{"n_layer": 13, "d_model": 512, "n_head": 8, "n_kv_head": 8, "head_dim": 64, "d_mlp": 2048, "vocab_size": 8192, "activation": "squared_leaky_relu", "norm": "rmsnorm", "norm_place": "pre", "norm_eps": 1e-05, "positions": "rope", "rope_base": 1020.0, "rope_fraction": 0.5, "qk_norm": true, "attn_scale": 0.201, "bias": "none", "tie_embeddings": false, "parallel_block": false, "extras": ["paired heads", "capped logits"], "init": "normal", "init_std_qkv": 0.0218, "init_std_o": 0.00428, "init_std_up": 0.0218, "init_std_down": 0.00214, "optimizer": "muon_variant", "lr": 0.0179, "lr_mult_down": 3.0, "beta1": 0.95, "lr_head": 0.00511, "warmup_steps": 0, "schedule": "wsd", "decay_fraction": 0.373, "decay_shape": "linear", "final_lr_fraction": 0.0, "batch_tokens": [65536, 131072, 262144], "seq_len": 512, "doc_mask": false, "train_tokens": 662900000, "steps": 4394, "dataset": "wikipedia_en"}
Each number is 128 + 24 x the weight over its row's rms, rounded and kept within 0 to 255. Layers, rows and columns count from 0. The size above them is the row's rms in percent of the matrix's.

# layer 6 MLP up, 2048x512, rms 0.187, rows 801-853, columns 256-319
size [ 95  96  99 105  96  95  98 102 101 102  97 102 104 101 115 107 101  97 102  98 102  96 101 101 101 106 100 105  92  98  94 102  97  94  91 100  93  95 101 108 101  98  99 112 105  99  90 102  96  98 107  99  98]
[[175 102 128 112 129 131 108 146 102 141 126 121 147 115 184 140 158 116 122 133 184 203 142  95 134 126 139 143 115  99 142 148  98 145 132  81 135 151 115 134 127 137  93 107 113 135 151 137 159  91 141 120 117  97 136 101 144 114 157 134  71 148 112 114]
 [169 108 130 165 112 141 131 121 145 132 112 154  99 115 153 103 163 171 146 161 130 106 112 122 141 127 150 120 128 140 145  98  91 121  86 133 127 116 130 133  87 129 138 138 139 114 138 155 130 133 142 167 190 133 147 143 118 107 142 151 121 122 127 160]
 [113 150 106 117 116 146 131 154 117 146 130 159 113 113 108 151 127  91 117 100 135 112 117 133 103 144  94 122 129 115 129 133 136 146 139 100  99 169 181 133  92  68 122 128 109 123 138 130 158 140 112 191 127 134 127 101 132 119 164 127 134 120 119 143]
 [173  99 128 126 105 171 130 111 189 136 124 145 130 112 104 119 148 107 139 117 100 114 135 134 111  99 161 116 148 116 148 154 118 140 116 132 138 123 128 116 117 118 147 113 129 112 120 114 135 171 121 153 120  95 151 117 100 101 133 135  93 114 143 132]
 [123  94 123 125 144 118 122 126 107 123 130 137 134 134 183 119 146 134 145 133 135 108 154 122 134 101 139 141 159 156 146  97 119  84 151 114 135 120  81 104 107 124 135 130 150 121 129 182  77  98 109 109 120 115 109 132 111 125 139 169 144 117 109 162]
 [132 133 147 108 109 204 159  91 148 100 125  90 111 128 150 141 150 126 112  66 168 117 158 143 140 130 138 140 118 165 155 117 168  84 119 117 127  82 157 125 139 117  87 137 129 103 111  94 174 127 128  84 108 112 137 110 140 117 128 168 121 170 141 110]
 [117 124 122  99  94 121 123 129 168 120 137 142 161  95 180 126 175 132  95 122  95 145 110 162 122 148  72 112 149 107 121 155 156 142 122 146  87 108 168 126 131 124 181 113 108 137 155 114 100 113  95  85 122 131 101 144 120 115 158 118 135  97 127 158]
 [178 115 145 138 110 144 125 135  79 104 106 156 126 105 124 109 120 142  99 117 112 131 147 122 130 123  64 134  66 116 152 120 179 126  72 164 125 140 175 165  96  73 120 186 133 111 110 139 131 112 179  97 127 127  99 112 132 129 137 163 162 134 118 126]
 [170 107 137 150 113 165 146  94 128 159 140 117 102 131  94 138 131 123 100 140 162  81  99 145  93 133 151  96 122 156 147 131  78 118 112 107 126 146 120 124  89 129  89  89 108 137 137 100  75 131 127 119 124 146 127 162 146 137 151 118 136 164 140 127]
 [141 174 132 158  99 101  98  98 127 133 108 133 119  88 154 146 162 107 108 131 142 128 113 132 125 121 118 165 124 115 148 106 136 130 127  99  89 134  73 165 160  78 183 109 143 140 120 136 132 139 184 103 163 139 120 144 142  95 108 160  92 132 131 156]
 [148  87 117  97 191 129 109  99 145 134 131 115 123 127 142 145 128 118 109 126 134 119 135 137 108 148 126 151 139 107 130 112 161 117 135 130 152 144 130 157 137 147  84 113 131 174 127 138 136 106 126 150 158 129  74 113  87  99 119  79 168 142 166 137]
 [143 141 158 114 169 111 117 143 132 123  99 163 116 144 120 107  60 136  92 154 181 134 101 141 164 122 112 139 116 128 109 142 118 151 164 147  98 119 132 163 124  84 161 151  67 112 162 137 134 147 109 123 126 184  96 108 128 129 102 109 122 183 142 135]
 [108 119 115 126 134  90 127 154 115 151 105 155 130 144  89 125 157  77 118 124 136 124 138 139 131 128 137  92 140 116 114 165 124 130 165 137 149 181 112  92 163 138 133 143 124 133 140 145 169 101 140  46 100 138 167 160 155 131 144 140 119 137 129 103]
 [119 158 129 150  92 101 111 139 129 142 138  82 122  92 144 107  90 150 129 139 134 110 142 116  84 162 166 151 144 110 170 151  89 141 123  91 141 119 134 151 140 156  88 119 112 109 120 133  93 128 171 110 157 121 162 128 156 156 139 122  82 100 144 117]
 [162 115 130 106 100 101 115 163 161 122  86 136 120 134  92 138 137 188 110 137 162 132 141 154  67 127 147 108 121 152 124  89 144 147 103 107  76 157 188 110 155 126 152 158 169 140 167 115  69 149 137 154 126  95  97 122 115 116 165 124 127 146 151 187]
 [108  70 145 119  92 141 107  97 150 124  58 101 156 124 149  99  78 159 118 135 155 174 133 102 119 136 169 112 139 131 101 118 164 117 119 118 116 148 132 125 141 136 137 153 153 167 112 126 138 101 119 161  98 146 114 186 111  92 120 109 121  91  83 145]
 [ 95 144 110 168 179 136 130 111 101 124 126 131 100 149 138 139 115 107 118 132 162 138 123 111 133 110 143 109 135 138 145 144 120 165 106 134 126 145 149 123 117 164 114 116 127 188 152 141 135 115 118 129 152 192 135 129 128  97 156 130 104 124 128 158]
 [182 118  96 117 142 157 118 137 159 123 109 136  96  84 142 116 111 137 117 134  98 146 143 102 108 157 131  96 138 120 178 127 119 158 149  98 114 107 138 145 166 178 130 106 124  67 100 122  73 150  96 139  89 117  90 107 165  84 141 105 140 132 158 141]
 [114 133 156 144 163 129  82 136 133 140  94 150 115 174  92 134 119 150 111 148 149 115 106 133 130 134 133 127 117 150 133 111 132 121 147  95 106 113 101 109 142 167 108 142 101 167 126 126  84 177 148 148 137 172 110 139  82 127 139  99  96 139 150  94]
 [167 138 155  84  90 128 116 143 112  96 141 151 106 114 129 107  99 125 110 130 147 133 157  72  90 147 111 153 102 142 157 122 102 110 154 129  91 160 129 148 136 143 102  93 202 112 112 123 126 167 131 141 121 141 124 126 159 125 118 145 155 106 119 104]
 [112 141 146  92  93 138 114 158 138 160 147 106 119 122 168  75  62 166 124 134 151 123 162 129 171 119 168 128 113 110  93 135 131 110 133 102  98 131 152 146 115 134 149  97 155 160 126 114 144  89 104 151 134 123 177 134 180 146 153 104 142 125 106 123]
 [126 106 124 150 160 117 168 164 102 179  92 168 141 117 103  82 158 131 117 141  89 101  85 127 109 146 125 122 135 123 105 116 122 136 164 159 129 111 163 111 107 125 112 109 113 122 115 109  86 121 139 130 136 129 128 145 132 102 131  99 174 128 166  79]
 [147 100 139 150 191 132 115 128 143 166 138 129 167 131 173 125 136  58 109 131 100  90 138  70 130 164 168 116 156 131 115 116 131 116 160  98  96 165 127 151 145 111 117  84 158 150 114 110 156 180 157 192 127 140 160 123 138 143 139 116 153 113 101  98]
 [149  88 133 181 109  97 156  96 165 116 142 124 140 166 120 119 128 145 178 119 136 124 123 142 149 145 164 145 116 134 129  96 166 113 127 124 103 148 153 132 161 134 115 143 160 145  89 132 113 122  95 117 113 108 102 150 136 104 163 127 173 136 178 129]
 [111 146 176 131  84 118 118 153 130 178  82 126 125 182 139 113 154 131 107 151 144 128 106  98 136 117 167 146 128 121 133 115 126 127 156 136  95 119 151 129 138 119 153 149 128 123 110 136 143 149 126  89 151 176 138  98 166 130 137 104 128 188 149  79]
 [147 124 149 120 125 108 114 132 133 122 109  99 131 138  89 112 144 157 127 145 158 113 146 109 132 172 150 105 110 134 108 116 159 143 116 122 115 105 129 159 172 123 145 129 105  93 140  99 155 133  94 115 133  78 135 103 106 146 138 127 147 124 152 157]
 [ 94 152  76  99 152 153 137 151 101 149 138 128 120 119 123 153 152  99 122 150 143 121 150 124 146 109  99 135 145 141 168 119 116 139 128 185 121 107 140 107 142 166 122 192  84  86 102 167 118 115 119 110  97 138 116  61 127  74 148  92 108 150 139 117]
 [133 106 137 111 127 125 124 109 193 142  90 121 131 104 108 115 120 151  94 127 145 107 151  85 145 136 175 111 133 138 138 128 128 146 143 137 128 109 147 144 109 143 110 142 108 126 144 152 151 142 179 125 159 129  99 140 123  84 152 123 135 138 129 173]
 [132 116 118 113 112 102 101 120 166 138 122 119 115  69 109 165 137 170 123 141 114 182 122 133 141  98 134 146  94 106 166 148  38 139 161 109 112  91 186 124 130  98  96 135 107 138 113 123 132 136  97 177 115 136  89 115 137 130 145  85 130 122 143 155]
 [152 105 164 172 165 121  73 152 171 147 131 163  82 118 138 121 119 138 165 151  92 133 105 145 112 116  92  78  96 140 116  71 149  88 115 161 158 154 109 149 154 112 130 128 106 139 105 165 104 135 136 135 113 126 130 154 135  93 127 135 120  72 127 141]
 [110 158 128 133 117 148 152 113 115 110 115  81 126  82 122 117  73 113 111  93  95 129 162 159  91 128 111 116 110 129 121  88  99 105 134 110 141 157 153 137 146 116 162 128 129 118 121 133 130 135 151 113 126 117 135 155  88 106 126 154 105 167 146  76]
 [180 101 132 181 106 107 131 117  49 114 117 133 125 124 126 108 140 116 118  98 123 133 127 123 137 171 131 110 124 149 129 129 161 137 136 136 100 102 141  89 137 161 145 111 170 145 152  83  71 127 113 109 101 147 107 106 184 107 143 142 142  96 176 164]
 [163 144 114 125 129 159 140 112 137 143 129 150 127 193 138 138 165 138 134 107 134  98 127 127 105 144 140 132  77 109 126 138 106 154  91  90 117 109 134 150 146 103 152 126 140 116 148 137 118 150 114  85 110 107 128 171 121 113 101 110 122 143 135 116]
 [130 123 166 150 151  89 171 124 138 101 124 133 168 173 108 135 108  85 161 150 123 101 122 154 159 134 147 115 150 103 133 145 153 129 138 123 126 114 152 141 179 156 103 137  99 133 125 146 106 115 101 130 130 155 138 177 100 130  81 125 194 120 170 158]
 [153 124 129 121 126 131 122 106 120  75 142 163 139 144 129 134 107 114 113 115 132 161 127 128 105 106 117 184 129 155 154 112 106 136 118 150 110 119  97 135 124 114 144 146 124 110  97 132 161  89 126 152 134 102 112 118  80 116 138 133 129 152 128 115]
 [137 131 115 117  79 103 129 101 120 152 103 183 120 144 127 126  64 117 122 143 122 108 131 121 110 108  90 120  88 120 119 138 134 192 121 143 122 172 156  97  89 141 146 137 136 104 107 160 141 128 124 112 102 139 132  86 163 144 115 116 111 114 132 100]
 [143 163 135 126 126 144 105 112 173 126 184 108 145 151 105  97 143 146 159  87 152 157 104  81 154 101 150  96 146 104 127 106 112 175 145 127 161  97 102 186 117 146 133  87 146 190 124 125 119 156 120  92 123 139 120 100 132 139  94 126 141 156 122 143]
 [119 109 118 136 121 141 112 103  79 143 159 134 140 141 158 130  93 125 107 139 150 139 139 134 131  89 103 150 149  94 114 159 137 114 135 163 115 125 105 123 118 146 102  72 155 130 154 115 166 161 160 103 133 129 143  99 131 124  60 142 100  77  91  51]
 [104 112 122  96 129 131  97 155 116 131 130 106 151 144 155 153 106 146 125 131 106 121 115 137 144  92 122 117 114 158 129 162 106  92 171 140 102 121  87 184 102 115 174 165 101 138 152 139 106 155  99 131 139 141 126  78 133 103 118 142 160 141 150  90]
 [100 113 121 117 107 115 104 109 118  84 156 142  93 157 122 103 131 108 177 160 107 112 117 150 150 138 128 130 145 113  96 140 117 114 114  96  99  99 145 147 149 138 149 123  99  98 142  97 142  89 125 119 163 127 116 154  96  86 143 138 105 131  79 113]
 [147  97 138 154 150 112 143 116 122 142 119 107 198 107 141 121 153 101 116 141 139 119 154 112 145 120 131 101 147 103 120 151 110 169 137 151 103  79 145 118 159 101 129 140 142  74 139 130 130 114 119 121 114 134 141 133 131 135 133 112 115 138 143 176]
 [140 108 128 152 178 138 130 168 135 116 144 157 123  96 139 123 129 172 126 116 151 146 110 121  84  99 146 126 143 118 115 146 124 134 136 143 169  69 142 108 149 101 170 127 164 123 152 131 185 146 102 110 124 166 115  99 124 122  75 175 165 138 149 123]
 [189  57 161 120 159 126 118 122 103 156 178 138 157 122 161  79 109  88 167 131 139 111 107 153 167 152 107 104 135 108 122  82 121 102 131 130 124 226 117 113 119  85 147  96  98 118  62 104 121 167  69 123 132 115 129  89 140 129 142 155 174 176 130 136]
 [ 90 138 140 148 121  94 142 163 123 120 128 176 141 117 136 161 122  98 149 143  95 119 152 102 132 124 139 144 131 117 117 149 122 209 130  96 110 180 104 115 152 162 142 127 140 156 117 121 116  94 112 165  79 116 129 105 151 134 106 137 123 155 150 115]
 [149  98 119 143  92  82 114 158 108 135 135 174  59 139 135 124 156 120  86 121 101 105 146 131 129 144 113 132 118 112 118 115 139 130 131 159 164 144 178 106 139 178 101 104 139 101  80 191 138 112  88  95 163 106 157 104 128 114 112 109 159 114 148 123]
 [133 128 127 147 129 130  88 111 125 150 141 136 174 170 115 143 134 138 123 116 112 104 127 157 125 161 106 106 110 135  88 170  93 127 120 112  86 117 117 119 119 136 152 170 164  87 133 108  82 124 112 125 121 103 130 150 131 102 128 132  93 102 158 112]
 [138 142 141 125 144 113 129 125 123  97 142  91  81 110 126 142 152 100 110 172 147 145 173 107 130 105 132  90 147  98 147 111 113 114  77 135 129 127 149 122 119 123 119  98 139 109 141 108 112 105  96 132 142 153 106  91 136 116 139 122 107 124 150 138]
 [143 103  95 141 142 119 147 150 164 172 138 138 121 104 113 106 124 135 127 109 118 135 104 126 126 163 109 151 130 125 149 143 153 147 157  75 138 139 149 103 131 135 124 143 128  88 146 133  59 115 100 165 133  95 100 109 106 122  95 102  92 138 153 125]
 [144  99 152 119  72 135 120 122 148 131 105 114 106 122 122  53 200 197 126 165 145 157 124 154 115 163 117 149 145 119 146 112 110 139  90 173 120 112 129 158 184 113 115 114 131 111 114 157 122 133 135  93 120  94 110 107 133 130 105 139 157 175 165 138]
 [122 138 130 123 146 127 102 129 191 132 136 116 125 122 149 139 128 134 160 136 151 121 116  85 115 138 120 125 186 163 125 122 146  97  89 179 138 109 133 121  88  86 127 103 116 146 126 152 102  95 123 113 136 138 146 134  87 129 117 143 125 136 141 157]
 [ 85 118 141  80 167 167  95 107 127 114  88 154 168 124 120 134 151 130 122 162 124 131 189 102 118 116 133  33  94 147  93 154 121 143 124 146 101 141 101  88  88 136 139 123 107 157 175 108 123 143 136 140 157  92 109 109 103 118 119 176 148 116 105 132]
 [103 154  99 138 141 132 169  73 126 113 124 136 136 113 140 138 120  93 127  91 120 125  98  90 147 151 122 122 144  64 132 146 123 119 116 161 127 134 111 142 131 105 155  87 117 155 120 144 140 130 148 135 145 128 149 118 115  56 150 121 159 104 143 123]
 [ 91  89 196 112 117 119 121 116 141 118 166 120 170 149 125 127  94 141 109 142 168 163  88 108 136 158 175 138 113 102 102 145  92 149 118 173 108 113 140 172 149 128 100  93 129 113 154 168 157 106 109 106 185 112 132 130 153 149 157 101  83 139 170 112]]
# layer 6 MLP down (transposed), 2048x512, rms 0.135, rows 801-852, columns 256-319
size [ 98  91 101  99 100  96 101  97  97 106 100 101 105  98 110  98 102  98  99  96 104  95 100 100 102 101 101 100  96  97  96  99  97  97  98 103  98  98  98 103  97  98 100 105 103 103  97  98 102  96 104  99]
[[116 145 137 145 117 102 136 115 122 104 117 144 106 126 165 165 110  92  97 125  90  79 137 167 155 135 156 134 166 142  95 138 132 129 114 140 108  95 142 126 135 150 134 114 119 103 165  96 100 151 127 105  93 150 133 134 161 130 152  84 146 146 116 103]
 [175 106 112 104  75 162 129 110 105  99 139 123 167 117 120  98 122 115 160 133 150 145  94 139 134 142 134 121  90  76 123 173 114 108  83 128 127 150 135 128 123 163 141 158 132 153 139 167 113 150 125 140 127 145 181 148 129 152 136 115 131 126 149 145]
 [128 146 137 157 134 121 155 123 125 143 136 122 120 127 159  81 166 104 118 140 160 151 134 118 127 127 131 152  86 173 133 138  77 130  99  89 137 156 111 139 157 103 116 110 107 155 140 119 111 156 145 132 133 100 118  97 140 143 178  95 149 134 111 130]
 [108 144 133 107 124 139 119 135 128 101 154 190 132 130 148 136 116 127 156 127 151 142 177 155 134 156 105 112 128 130 137  88 106  72 129 142 121 121 141 141 110 148 148 144 157 112 137 114 136 115  97 136 125 103  77 127  82 123 142 146  98 150 133 126]
 [167 102 139 103 146 152 137 101 165 100 162 172 125 120 125 160 105 166 181 124 159 120 147 148 137 115 137 137 148 116 138 140 160 101 104 177 117 124 155 168 129 112 160 132 107 131 153 154 120 122  91 202 128 126 104 131 117 151 116 112  71  94 142 103]
 [140 129  89 111 120 138 102 143 118 133 122 175 158 155 160 106  89 123 112 138 163 113 109 133 135  88 135 130 115 104 143 127 111 131 112 124 137  86 117 186 112  91 132 136 133 149 171 144 141 127  99 136  90 155 135 133 103 146 145 114 121 176 137 123]
 [105 107  86 130 114 122 110 141 154 102 130 116 104 104 118 139 130 161 143 153  99 161 120 112 155 138  84 165 167 151 117 120 164 149 154 102  82 157 131 116 145 136 135  77 138 114 113 137 111 172 121 155 147 109 105 199 126 133 103 146 114 126 121 142]
 [115 129 134 132 125 148 161 175 139  82 130 116 127 131 132 124  93  93 149 110 132 142 159  95 118 142 100 130 142 137  99 119  93 149 157  91 179  95 104 123 106 123 149 120 118 139 132 111 151 123 125 135 115 131  70 104 130 126 115 114 104 125 116  95]
 [141 149 126 157 137 127 118 101 143  73 112 145 124 153 156 129 127 139 153 137 159 108 124  96 113 125 120 127 120 155 161 103 101 145 180 109 161 113 117 126 157 119  79 160 139 133 159 193 134  94 124  77 193 101 171 119 104 154 174 123 132 128 123 120]
 [162 122 126 130  97 112 117  92 142 148 107 104 117 109 108 133 121  91 182 153 109 108 111 157 129 135 147 148 121 124 128 155 139 105 167 123 101 104 129  95  98 113 110 108 166  90 182 126 136 134 167 133 145 127 123 184 127 152 143 108 106 131 142 108]
 [103 107 126 148 142 114 114 147 105 159 118 108 181 154  94 138 141 129 116 144 148 170 122 122 120 103  96 119 147  91 120 121  94  95 155  85 139 151 126 116 115 166 109 163 120 152 136 139 139 142 114 148 138 113 147 104 125  85 107  97 128  98 121 101]
 [149 101 146 149 164 117 109 118 111 103 144  90 120 116 157 107 101 111 113 133 139 112 106 137 153  75 128 136 172 160 124 114 113 121  93 113  95 136 118 107 114 157 109 146  95 127 140 105 104 123 125 133 113 141 121 122 163 183 134  79 119 147 120 139]
 [163 116 143 144 175  84 146 125 120 147 143 104 128 156  80 132 106 110 143 119 170 129 115 141 158  99 118 135 129 145 140 121 126 159 127 145 157 133 146 135 123 144 122 114 162  78 150  89 158 129 122  71 166 158 135 132 126 141 123 127 160 109 114 102]
 [179 146 129 145 158 133 137 109 102 145 126 141 126 159 114 136  94 123 104 129 118 111 136 116 166 111 175 111 140 156 159 101 157 151 134 128  87 113  85 157 120 112 127 139  99  90 112 120  80 169  94 159 115 168  90 123 155 153 113 139 111 110 142 165]
 [121  89 113 154 148 123 129 126 155 128 117 148 107 155  89 179 133 162 131 120 159 122 110 120 173  92 149 115  78 146 116  95 155  97 112 112 117  97 160 151 109 157 178 175 154 129 116 143 132 150 146 166 107 117 131 111  75 112 166 119 120 136 172 147]
 [ 94 106 136 114 119 126 132  98 161 149 164 154 147 169 109 143 113 118 103 154 134 153 134 134 121 104 139 111 126  87 121 124  95 136 131 197 153 119 103 144 153 113 106 150 127 134 169 118 122 102 126 101 123 156 148 141 112  95 160  95  91 106 139 125]
 [134  99 150 121  74 174 105 140 113 110 137 139 130 121 119  95 144 104 137 107 116  76 155 140 120 116 139 106 171 147 172 164 165 166 137 122 108 119 118 132  94 137 115  81 158 135 166 165 138 160  97 105 119 137 112 176 114 111 132 129 159 124 134 113]
 [104 167 142 106 131  94 107 188 141  83 125 171 117 132 132 128 128 136 121 131 140 116 125 151 137 145 159 152 120 149 178 130  99 108 144 113 170 158 158 131 135 163 127 109 164 104 137 117 109 120 136 132 144 108  69 146 168 102 120  86 142 136 136 118]
 [148 142 157 113 163 127 136 111 136 106 136 131 118 132 128 110  93 177 106 128 112 103 134 138 116 124 135 128 122 112  83  96 108  93 127  88 168  68  98 166 136 123 111 146  87 117 149 144 133 118 118 105 136 131 134 112 142 125 137  94 121 119 141 151]
 [110 122 112  70 129 131 160  87 104  90 148 101  73 114 133 122  71 122 108 133 103 146 124 125 123 114 128 169  88  99 157 131 108 124 144 117 102 114  68 107 137 179 121 111  97 123 149 132 155 137 126 116 123 110 159 123 171 103 140  80 122 115 115 153]
 [ 96 138  66 109 108 110 113 123 139 117 107 115 100 135 130 112 123 128 155  82 108 119 140 157 163  91 155 114 119 142 144 132 110 176 103 129 101 125 124 154 128 140 157 123 124 123 103 127 113  94 110 149 138 107 147 109 160 100 134 143 191 127 111 155]
 [127 135 138 131 117 154 128  93 111 125 117 111  75 108 118 120 142  90 121 117 139 125 133 106 130  85 125 154 164 145 142 149 132 134 135 101 150 116 186 101 133  96 135 145 120 128 109 158 145 181 126 127  81 152 125 118 155  94  68 129 135 111 146 147]
 [164 165  93 148  89 114 157 148 164 106 134 157 205 148 167 147 177  74  97 157 102 107 157 105 105 176 148 108 126  38 125 114 129 136 124 173  99 138 133 154 112 112 170 120 133 160 156 106 103 177 133 131 113 143 144 155 114 130 116 111 148 133  92 146]
 [126 108 109 124 164 145 142 139 138  98 136 147 109 118 107 109 164 161 119 119 175  82 129  78 114 118 121 124 100 113 128 124 179 126 128  96  95 140 139 130 136 141 165 145 166 162 127 134 134 143 107 119 126  93 121 122 107 106 173 102 146 104 170 126]
 [ 89 155 143 114 194 165 116  92 148  89 142 121 120  89 116 109 134 132  85 105 170 112 128 168  89 138 141 168 114 161  75 113 157 165 149 155  93 124 143 126 111 144 150 115 143 137 125 148 124 106 126 121 175 126 120 131 116  87 141 128 104 126 175 134]
 [132 117 108 107 124 119 113 139 101  95 132 117 128  96 137 162  91 171 153 103 143  88 103 132 117 117 113 105 137 177 117 149 142 174 129 112 136 159 142 124 151 144 165 122 125  97 126 137 180 157 170 137 112 164 130 112 122 140 127 145 157  89 117 140]
 [120  96 133  93 141 118  85  85 154  96 153 128 116 111 118 100 141 164 123 121  91  97 144 115 120 120 133 147 180  96 106 121 159 122 157 141 108 177 167  87 132 134 127 144 112 151 129 122 144  99 149 118 110  84 150 143 136 135 147 165 107 151 151 122]
 [160 120 114 116 129 122 118 123 149 118 122  84 127 154 133 135 106  92 125 113 120  82 135  87 116 167 164  79  89 118 141 111 151 112 110 122 126  94 132  89 110 131 119 169 144  96  97 121 121 132 152 161 123 114 124 166 143 134  99  85 129 114  82 111]
 [109 122  71 134 132 157  97 141 126 130 107  95 115 147 155 115 116 121 130 114 124 172 126 129 124 115 162 157 129 153 125 116 138 151 125 130 109 125  98  94 162 125 149 134 107 125 117 123 144 116 106 139 101 159  93 132  91 130 122  96 114 109 115 122]
 [170 145 129 150 113 141 106 170 125 126 138 122 154 135 149 153 163 108 115 108  92 109 100 113 127 147  92 101  84 166  79 109 139 114  92 127  99 129 131 113 130 135 124 136 164 105 137 123  84 117 138 159 105 114 158 128  93 146 135 135 116  82 148 167]
 [112 114 108  87  67 148 127 136 160 140 123 157 100  82 148 107 127 123 141 143 129 150 128 115  66 100 122 111 150 179 123 131 135 113 117 141 117  84 140 121 120 138  87 103 126 112 142 134 142 126 140 153 136 166 142 120  75 159 132 114  78 112 155 127]
 [129 159 160 163  72  86 110  96 117 141 144 131 141 142 172 145 114 131 130 108 124 124 143  97 112 142 154 103 151 138  97 132 115 119 139 126 139 176 127 135 111 133 132 114 117 115 152 122 128 104  79 131 156 145 126 107 113 118 134  81 110 133 133 132]
 [193 169 114 155 117  80 146 130 136 135 203 124 121 165 154 152 123 131 127 139 132 103 166 124 143  98 163 110 121 111 127 155 149 102  97 108  89 114 106 136 124 107 150 178 100 124  83 123 139 145  93 169  90 124 153 144 133 154  83  90 137 112 138 145]
 [150 135 131 138 168 111  88  87 104 102 144 142 115 144  94 116 107 102 137  94 161 116 135 135 128 118 124 143 166 111 116  97 136 130 124 149 108 122 123 143 103 115 120 136 162 128  75 114 119 113 134 158 110 125  80 126  81 147 136 110 154 135 103 142]
 [124 140 147 119 130 143 107  81 122 104 131 135 156 130 151 123 104 122 146  76 108 165 106  91 151 141 142 187 121  84 168 125 136 140 146 157 125 118 130  88 142 131 117 143 114  90 130 107 109 166 128 162 147 109 116 119 133 127 131 107 172 120 127 109]
 [133 124  90 118 118 115  92 116 145 148 149 107 158 159 141  92 135 116 172 151 134 143 179  88 138 168 115 127  78 143 140 110 108 119 166 120 121 100 145 134 147 114 150 133  79 147 143 155 118 101 147 151 151 109 129 172 188  77 109 142 125  96 105 133]
 [108 126 139 117 186 141 148 135 106 154 161 124  79 132 147  90  97 152 112  97 128 145 152 101 137 108 143 144 135  83 142 119  72 126  81 116 139 147 121 118 121 131 103 104 146 115 132 140 103 141 123  86 144  96 125 129 133 110 141 130 118  97 156 139]
 [151 122 148 173  99 106 122 152 147 156 101 158 129 144  88 137 156 108 138 138 129 157 122  90 134 115 181 105 152 102  93 111 147 138  85 128 147 107 142 113 151 174 110 155 146 116 139 102 161 102 153 146 136 115 146  86 117  99 156 101 164 174 170 127]
 [173 115 125 113 105 144 146 133  78 103 124 156 123 136 121 144  88 158 115 124 110 107 130  97 153 128 101 146 132 137 121 136 127 121 122 115 137 152 118 115 129 140 117 147 120 103 136 132  60 153 150 112 124 109 102 179 105 125 122 147 123 142 136 120]
 [149 121 147 134 123  67 139 121  86 100 118 150 105 119 121 137 147 126 111 142 149 154 126 164 164 146 108 112 144 143 101 136 136 131 124 163 132 144 142 129 106  92 140 111 123 116  97 100 123 111 151 123 149 170 110 120 101 117 134 122 110 159  91 149]
 [160 118 100 162 108 162 149 153 130 102 113 127 140  68 108 106 114  69 108 122 168 170 115 130 124 107 141 118 167 103 111 127  54 106 126 117 128 100 116 100 136  76 108 102 137 106 115  83 110 121 166 126  99 129 143  97 168 153  97 117 114 120 112 157]
 [161 134 156 150 182 133 158 168 144 132 138 124 173 189  87 129 131 134 146  82 145 153 159 132 167 101 150 129 137  89 107 137 137  93 141 141 108 133 122 137 105 129 126 132 112 111 107 141 176 141 144 141 110 113 165 109 117 131 133 103 124 131 101  91]
 [131 130 132 128 149 175 156 131  82 133  98  99 102  92 141  82 161 126 109 120 153 121 109 106 127 114  96 139 144 116 137 120 140 107 126 148 126 181  81 101 110 127 130 175 117 127 167 115 152 166 113 137 169 130  98 155 129 168 128 127 136 158 133 151]
 [147 118 165 130 134 135 121 111 108 109 144 114 150 132  92 152  89  91 110 147  94 100 124 128  94 147 129 119 132  90 129 171 113 188 120 115 134 148  98 124 155 151 135 157  91 134 113 101  85  88 143 104  99 158 140 114 127 133  90 179 126 175 133 121]
 [116 128  82 142 123 107 133 114 120 137 130 171 130 151 149 107 108 133 131  87 147 155 135 114 125 108  97 142  85 133 163 141 119 131 126 152 152  92 142 115 161 185 147 151 127 151 136 149 110 145 115 100 157 124 157 152 155  98 165 138 138 130 152 125]
 [149  88 136 101  99 125 155 167 132 138 158 121 137 137  92 127 116 147 131 104 123 116 145 120 105 204 118  90 111 139 159 154 117 155 125 136 162 144 101 135 142  99  53 127 144  95  90  96 121 130 136 141 156 131 134 126 110 119 133 104 148 131 130 128]
 [106 130 119 138  99 144 106 160 128 134 128 116 116  75 160 130 136  98 158 127 130 170 149 105 143  80 157 144 161  90 126 137 114 145 143 160  94 125 126 175 138 101 145  96  98  92 194 131 106 153 108 153 130 144 125 154 137 149 157 146 114 151 116 139]
 [140 161 130  98 109 156 141 124 118 156  68 118 131 110 117 115 161 134 108 145 115 108  86 156 127 104 158 178 135 111 133 113 164 176 108 108 133 121 134 101 115 140 102 165 133  92 121 160 125 125  99  87 111 125  76 119 119  99 143 103  59 142 124 112]
 [128 124 132 147 120 152 153 135 123 158 178 134 158 154 147 146 101 107 181 159 117 113 144 113  99 117 139 161  76  75 133 104 109 158 143 142 108 135  96 158 119 182 113 104 150 115 119 153 174 131 156  74 107 128 143 144 113 138 148 100 118 124 121 151]
 [133 132 115 118 106  65 127 114 185 134 150  95 111 149 118 138 134 169 133 125 148 153 132 105 132 117 126 109 141 115 170 126 146 174 133 122 165 160 118 127  89  85 108 129 135 128  80 122 111 120 130 149 118 143 157 144 111 130 151 138 127 146 132 142]
 [153 113 122 136 146 151 124  67 148 154 101 128 157 128 141  97 124 159 162 146 119 123 143 143  96 110 138 106 107 116 131 137  97 112  95  93 152 125  70  96  78  94 117 113 157 174 186 129 139 143 145 127 103  93 121 151 105 165 137 129 140  89 115 147]
 [185 113 108 159 107  78 131 127  88 124 101 150 106 100 127 127 103 132 174 127 184 104  97 109 138 152  94 154 116  97 144 139 135 141 116 145 135 118 129 106 137 113 116 125 102 124 145 111 120 115 106 127 130 142 111  76 113 146 151 121 126 106 120 116]]